Each number is 128 + 32 x the weight over the matrix's rms, rounded and kept within 0 to 255. Layers, rows and columns count from 0. Numbers have three digits each.

# layer 7 MLP down (transposed), 448x128, rms 0.107, rows 345-361, columns 0-127
127130153102153139176102144134088128170131128119208099130206093077086188096117084142106150102095172160161167132087093189154132129115124148091149128132114136177150156095134108100091068112083130128123140148158124125112146127082138145123094106103138050150122161091120123164118142121120122106114172080189083177115154147100095156090078125042152150149114153117160138095154136123181220159141
118076117160166091119202171071127097114133138155072166126122175147077126137102059127135088140109105155145116109107156149161084100130117085165136146163107110149151170188091099099122079080137136103137145141176161165171093144097118092213164105101126130059173071092176107152067094135162112151090155142194159155125180180176103105153138134104122148105179145119127133175139145100137101118129
150200150106126204084125100153121157142112128139101080158093124132139158116130179138102014140147154178088127120159157159102122124167136139101134144093138120130171119163153153118144063154105069175164165097186121146170142128120149135080144087130133158121096143113160130122140158181064110118111102194116138070168116149127064137133180103126093127106115084103178156130123149103105162116145
144174150108064118160149061116189144130073119217173147089122127107113094119142134091133100118162147151109166097105149124177115107185138142129131113137121129114087069091114175145135162139105158123152117074124140102127121140090122144105120131126142093185033114119101125115132105120139110162096137182087117108067095140081059109126087126144130132079142148057138150195088114092107163105160
097185156098173118106138142064138057071148140112130096162102128200185100129102125118134121186133055120111073090119078122079115109146080163080118109097118091152189097120100112133136087096080124124155080191129150104068102095051128118085196191146165129101140192112120127136082150172139100178122117112120077080126152118162195066132124068049172067095123118177181161040123167123172142153139
168149123116151092106101154140187155150114135161141117116129155094115123117143063159078091158168156123176128016107110148121150092165128117083149094093169157144143129139178106102115125173145166085123063129157200067128112109129174136079105145075102183151121166108178119146162133175120122120071147084158162149120140125159085109108068135136148142104128152111134125097179100091117069113094
180152098188143122144030104101095147106138128134174085124053104144161087091108109106105162137060177126146149108155089091182146085142150128124139087116149119105120115154105065201158068135120166109101125129099148095060113070131106068091159083137101085105143138090132185101099126145142119138090159127149059134138061119129128187102111214095130211143119113108140129086168105132176104125146
139094229122081106100124115117149139168157154109160134141174113115123138139130146144156067124130138085154157043135126118152082134143156148153093083104123076160116188148087094085177144128167139128105138165151142143126144113105114130106096149120098100113079114122153097090153094119155099122139093106099158084142131185116140096108141099161131088210125191087099143029138071115221115080160
093087132122105090123126082180157199189143074141141170116132087111119111121086140150144150125113155140102126210129126169123088120093204059161116078104100127128070183096134115134080116123063189125135180113021146135130053089184082181115126120136140085106170162130171109088071087134162133118108103101123167192141096174105131129077130148054065166108202100156100128069127137098047144076169
128161149153112095117130115175106130109157175096127125106128121136122117111118150099105164126159164109106077197103131129166122200106122119146122133083099181164126153102107104093123132110158182150197154125092074144142106071167124110086178123144130096133179118192147129144093090168010151123167106169140104121122106174086141115108154155088188068100097164113145126114111112146133115114134
121130159137149139090141115054158108092158167117152171196125136107105092164099128120111154164072164119137133044105115141097115152072087187149128058134105187085109079126119107132143156153115102170111126112093131088074113153138110152119116152122129076139171197185112175144058097114150132096088105065109111120165200101098055114159145089162128155133103140104148062144160113129143129059119
141104114100126092106155176145015130116172101159074073155122111139162110132075178153090149090160138129134122081137135127132093125057152051171125088104087150129087168106162106111083124114168149160071133155102123149157113125072186068167195117095116171158123149118118115091172116144113130107167149106107118089086100136115099059146136097139111154088161132106136147120118156042093142110069
134136149149111126156155136132175130138079140166105131118165124148143160181137126112112170170134124172124086255160137165146159140140139133125131130175118154092091142147099138104155120113145143181071149106179097139131129079159123189053119168102088137137135090145097121199060105127125129115114112078112134168135172112156180118119165086121087149147161090089130116138047121128141100144128
107098106165140124112089126093165112141180120171109144133154125117110105073209092113120101104146130165132131111158108153188108149160098178119161100156156073127156149133143050136150177102107092131139156086098017078111198103066111084123118197070127113107068142168112166145184078085150118138084114139150191128122158132156151092174118127112125159117161075132145077142102035114232151153137
116134150102161085177151159123132127157121147125143125110171139150112097090083153105101217113149176121111115103069180098122092143188144162196148151119173110151106151106099152130120173126131127158102093129118111153102165130087110176109108191106046068132062138070144176113123130155122088137151124104173082089135134060167131124084114084144135094126140117059151158167126101099165126133156
111168137123110134107140131138148162143102136128163131126163106183067142112079121137123102161133180074131138028119132116157124089113168105147153131107112167183181143150138116097171141090053096126096089136161114140137142129179119098150123136130152126178093104177070100158139155134119100122122136116148132143099077089163178086156112162083169125132121102146076127122186105074071029116167
135141145066112141150146127149065160148179164122089125110179197141108120103088099135150053170128190089131180025188134135156110097129136100174079101109102102129170120162174201120073205087094122173125141139145112133137156142154189202104087120131107060132119132117098147085134149101093120135125180114116132101092152109064129119166139149142120104120160095141131166156163134140110113148136
# layer 7 MLP gate, 448x128, rms 0.132, rows 346-362, columns 0-127
138137111135126150118078138143137130120085161158195124128127085100151107104154114158115150119136149130119092120133072077181104127083168110111130107134131128131073109086131139145102113189165160155087177120118059086144170172142144162032117134154150151144120133119147154081154111152098156124117145071132070098143052178107143119122113144123130162169117043102106101077140099123116130153148
131089122177129119124073139123138143169128151137195148112156136154123104087103109114147123084124145148121140117123148118169171134182140114139111178158135114086127120113115082173128087137133146147138122162131116124096220120160115126147137146160137127103198115169169125096055118094105150083158140155117122091199057140138196138183124099073160175130128144098089116179123109135159116145161
166128139178134155170141137180150160154139109110103097092144155155074091099144148125133093197142119120120088109148113101167168136144110102172074074123075112161150106118162128157108112140087130158109164099115098155115131170157189119100139108116078144136084133128133109109173157135089145116147108158127134127083118079162147147126176097176071136164120167149132108077134065122158077092139
141162119089142174147077150141152129158129144106117059128090121128160072133114147109077112111141061097092142105144188144060144186130170187025142098105030072126196084135124123169149120120134167121196102132110166162077106049121119097102153109132147129136178156073149168139099120178185131165181161116057089151103118046127163134139198132035170036120166163214188112048123214153110082102110
130061102166175106068084114132154127089179093160130107109104161097164112128162070068106116119087109148120180142175121128103124150099117090135110107144073166162199130140110143084078051088118121123111146068097122089170166201142161096119155151090075132095140147120204135131146141149110115097143098152145149088100180109142113152142082178161249195108131150069145120113178108056124103125112
196167144146166145118133083146125181125167133135124056108075147076175093137120116094104142166119134130156127143153107147127178149190162131166111071096139145158154115195153069117170059176123119114118201101119177092099141151150144065159163118113117103098182155158154116129099183134141165104166163134076116118121107121102067129156103167109134100108121123094157138113171083119090096135146
141183137172037122119152074150096093149099127176127129103107085127084121140207104140162137159144122150137188096134100105174080148129156123121158142060117133082169104111106047151147116137141115085118122061048098148156174100077184103087161138166110092131158125204145150117131121078130148147151160143056115117098142071135075141124100160159177158119089105127073126135118233151125106146137
124155101106147150130078088159174183088165116226107131141066109127096123128186131077098134150080122161107098124129155110077146129115185102205122113146121141162098085163166152153113144141086108130039081077053133090153167157101099162181107105136170176134112080160146075094136090181133118096144226100188162073134165131138127200153055144151111226143089163123097178117179072086142087149075
111082130080129162149090141116149159114076155190104127180157160091090091147184148121037110162149192136191170082121078095163191099142143113126077083077125122085128097082109090121141148137086154154152091174060130110136143105029187158151140103097121094080110136083118092107118083133123089095157125138124125112147071144094109154107110135149084138140177091142114154076183149139124082140091
136060108130110130111115118136110116100142136179137134153063142067087138181195081113104150202083135125110140147089170119112134100107154152162092139079155146135156132086120118160116084178092141102110130130110098135182114098156165133133133159107169117133106106133146079161135130108153121119132130094111125079117090101154133190165097118051108199146128139127128158128078214125127153165105
151132066176123155118132149172145095125171149156079140112165130150127155128136070112130131155107103104145128083145099162104132141098179101115080122142089128121112081167143110118055071119152099077129130070116095167163151166138169074070138163172174121124122106092166165123097152102152084143117150068133194064054169140113181145087143090143141115097149132143091139141196121127120113159086
112125160119126147085133142171193121179158148162143109117096127107181201118127080127146129118123106165103185100178130093155169127179190162126199139071096126103180073170081114194111085127088134122060136078054083118157106117134180108103178108087140146170186104105160073157052127134130128152121132126094136113136096138140140130147157134115154137109096109138067127154152130132147102124148
139100138079127127136076107131171090107160117176109090111102192102122119079142121128146115140094169126125184098165070170138167146128114118123133100177090177142111103128157152112116059140140117093147072080144105168071134156073136143129183186162100146171120153151119095140147167111064100135128122124149112152168124168172119149177151097153115116175103138116147167123163104077130094155086
088112132086099125087090075157175091150058129139112138097041083074176147146131130116092132152119117145109157089147150083076162147175073144090128144135112101191127098145118147077135084147132109073092190064153142072092142176169037133154131073170142164129145139186087128131144165139075112063155133119099166146126162180122144116153114155113193117123162098134144143099147126158098115143092
123081114118083125130122137179157124122129147155173177095117126153149115096181161087099152129151114129173089155142185225093162108127121145078090107116092119131137134105114145089110105171130162143157142126087131100133132127139147118167139227180127138101122077132161091025140155133101127090154191135119143119199098074164149140130140153144100167116130145086140181112134124170123118140059
143101151141138102108112157193132128151079086131135111125124112011118143142117140076110127127106102063129127150154118110167167104130127102155043079130054114152109101133153130109116114119139092095134099114117111120122147103173098165107117152124138173089133112173155114131148176162159101080116145128126162170090103141121129161165122150143177128067095148158160152152127135127020080099113
168146108146095122102065179162139062166119087087138082166115200166141111154136153112138095139108164099129126140133152118153125174096113157147145075156105119139093118213130185149089181170095147130153092145147116148158159117134162154175159161096160136102118090138130128098110100095085160145069129200152067130080121162158105166134141202103129088107124126101105162110130130095135133086144
# layer 7 MLP up, 448x128, rms 0.116, rows 346-362, columns 0-127
151192095156171078087221124078079138141168128099115147126136117121068105122201149122170106118122136103156173102163092120102112112117056135180107093094139127118114177083114138119140100113133154124115158163067127121140152123113135111162189138133137109146126105069123120119236101126106155153173156120093121157139129110106073117125158154154094033099121103082148090183101079098078123115175
163180160114177078169106087142105137133087113169193117151099123151113109048182158153102085130118164166146154103095118131104111108072116121104111079136101112096178118182147109125097125147120123096113105114157119145190121132094167155099155102076070118123075132152122088111143129152188145177149103051161169122150146126098147122181125144153041111183119141095109125118083077166137133131149
118166202086105104128123136125143145194050108151136119141084125087148077118107125145112147052116172173171147128126114113116134112140118115130159165111148142109164113121095114150118101092184117072087128105125096071128132134138175153107164085139146106160102125169115114095134148151164152144047119144116162098143147115127112061155089197160200135060110134149163127163112122127133111177178
095124137210017169147202122090176139134119168201151122092146162122107157089144155140179135195109139121094081151131195157128163133144148136170132115141151166142091170079120132072088140061174167075084126084177091132152167134163084188164097097162120104143120079150181057115150141094111157106108126182120142129077098205149152142090103125163078200171151145051053104188093139131085115146140
124119140085168134154109084153184169163081076156129153122115110118127134074138119142130118142099129100196112084109135129079172097131078135100133170169150100157143153120128123187113195109187128114119111102138161124055120100098125135169136108093132083154149124157112097135075089105170065139163161095116160103127089118142200150194138106098110127159049177162127201103147107116115079175144
108058138092064130177068163102132132119125141134214166193046123143156156109103131158093100103063166193142173096140100092143117113154198164090118119132141114138175175145131053189125110126111131138098190146087126109105120183143178135147088087167173148149144120123155172175097106082093131080070148105183121119111045123133203210107112143088134152142076073141162162117152147133150174136126
146123127118163161191167100092141101085102157111100146077084135169154097179133136128125120089098128146096170134128169137114135125071148149160181140096172067140131093134198159146143126151051115163181121072224051195131089161122144108097163117128087151080068155156068110100143101156142123132104145100166149138105192092123112074141151179126114135124099133126115159164125119145115134131104
110156121169130179118160148140149106115118121148169147068077101145187129110091142065107146131093143115166050159151077210065096093119233131131088154089127091113118129160198104110058117165118060171082176149095166156103115129156040165148094080138184133036156141151154121123118131147114186103172162110188094128227090089097156162127065110110094187170145172178131159152138132126106077095127
079172145093135112148126146075108171107067150097116128182155155124158116109116096083147135094140108111102116125123100105090097145130137158081171153152126089131150128108142082163108174138140174129137094117132117181124141148148182120110125081102146130137206154186109186114074160089149116154127066113170049144140091140108121120139113100161136141126118181203108126107143158115166178170147
151129148080169200168150145154104085131115177119103049141048122197129118180150095131109124104056197135147110149127154185138127169153136180103145090120144123121093146146124094122157134164144138120104115115151086150161150130068168132105130170056120057113079082188140169114071162196117140156124089084156084122211095082098147128131149140130134122147138140105093109132162135139141106117128
112146123137142110131074128104173116076126128100150117164096139113097131192137161153158105223137120140114164087083159106115102122154126165150086125095090045147119137097120213152101091065135188189147144111084118139100133153111112121153115065083083129152129146142139136134173150199126098111070140139206112106097118139200150135142121132186160121145044147085125082169086143135148107178139
106145154131155164132052126123120082158165115103107144165108133106187143149110135152119120072118160135135193142146147076084167114125145179116147156115109119133130149159102097161152134111067108110095153095171111168181097144136145120108113166136113138124156155163175097176071094140132132112105134119177142157195142192118132134138170150105092107168128157173083127105149144128217136134115
115086161060212165108140135167148141122145123167103144174180152165116081138177148126115149175112201153129121108155163117112138088148145102070117107129133132121086150112174113170133084168112132098116201115083148124130122159082184155084155193074142082108081219159102135123152078148108048099083185073139177087125128114143098118108077119156087145158111107150097179108127102131139123172168
061108101141160132118085104144153132167100134129133140136125120129131120168097162128154096186142149116144101145066094075052153119117101145117089128123092118170161143092089110113109116121139190097099147124126046116166085146107119121181117111113115153193087153154025143122159121154100085068084089138098120169105159159147174125146135147093165148175138147059130128082152075119111152124056
170120088157142176094159144129154148161126154140060123085077145134025125101099094142128142142144140135206159115154106170133107058145090156113118157153102135050122147160111091155125135106156187172156132126126084165187112137100094108124120172130117156088095107121082169154160099125074142096092152145120134117117148126170117112071194135118143138094132148093137103143127203059109125130116
109201096094155107173143138064109086069160137135200085188122084117042144104091134147146161142181133127119068080123167104155139082110149093139127073141102136110112116134072065153143113184106143171105109108155120179123160130168069113106128125086132159074135103097090165136078145085117172102087092134139133078156175166135143102084128069147116142152107123126161138086107128096157123127082
115166155155116193195093091163095151145079100125137129179124120125130133129147135135136142084205118142105156144114125162134068162160173129091119182102162117235104144082133092115138162149117105112029125086111171109101132098135113140125089047120157116060123108169105115166130146089116095162131165049112189073078167069102142121117133155148098133122129199139120132116113139121131151134074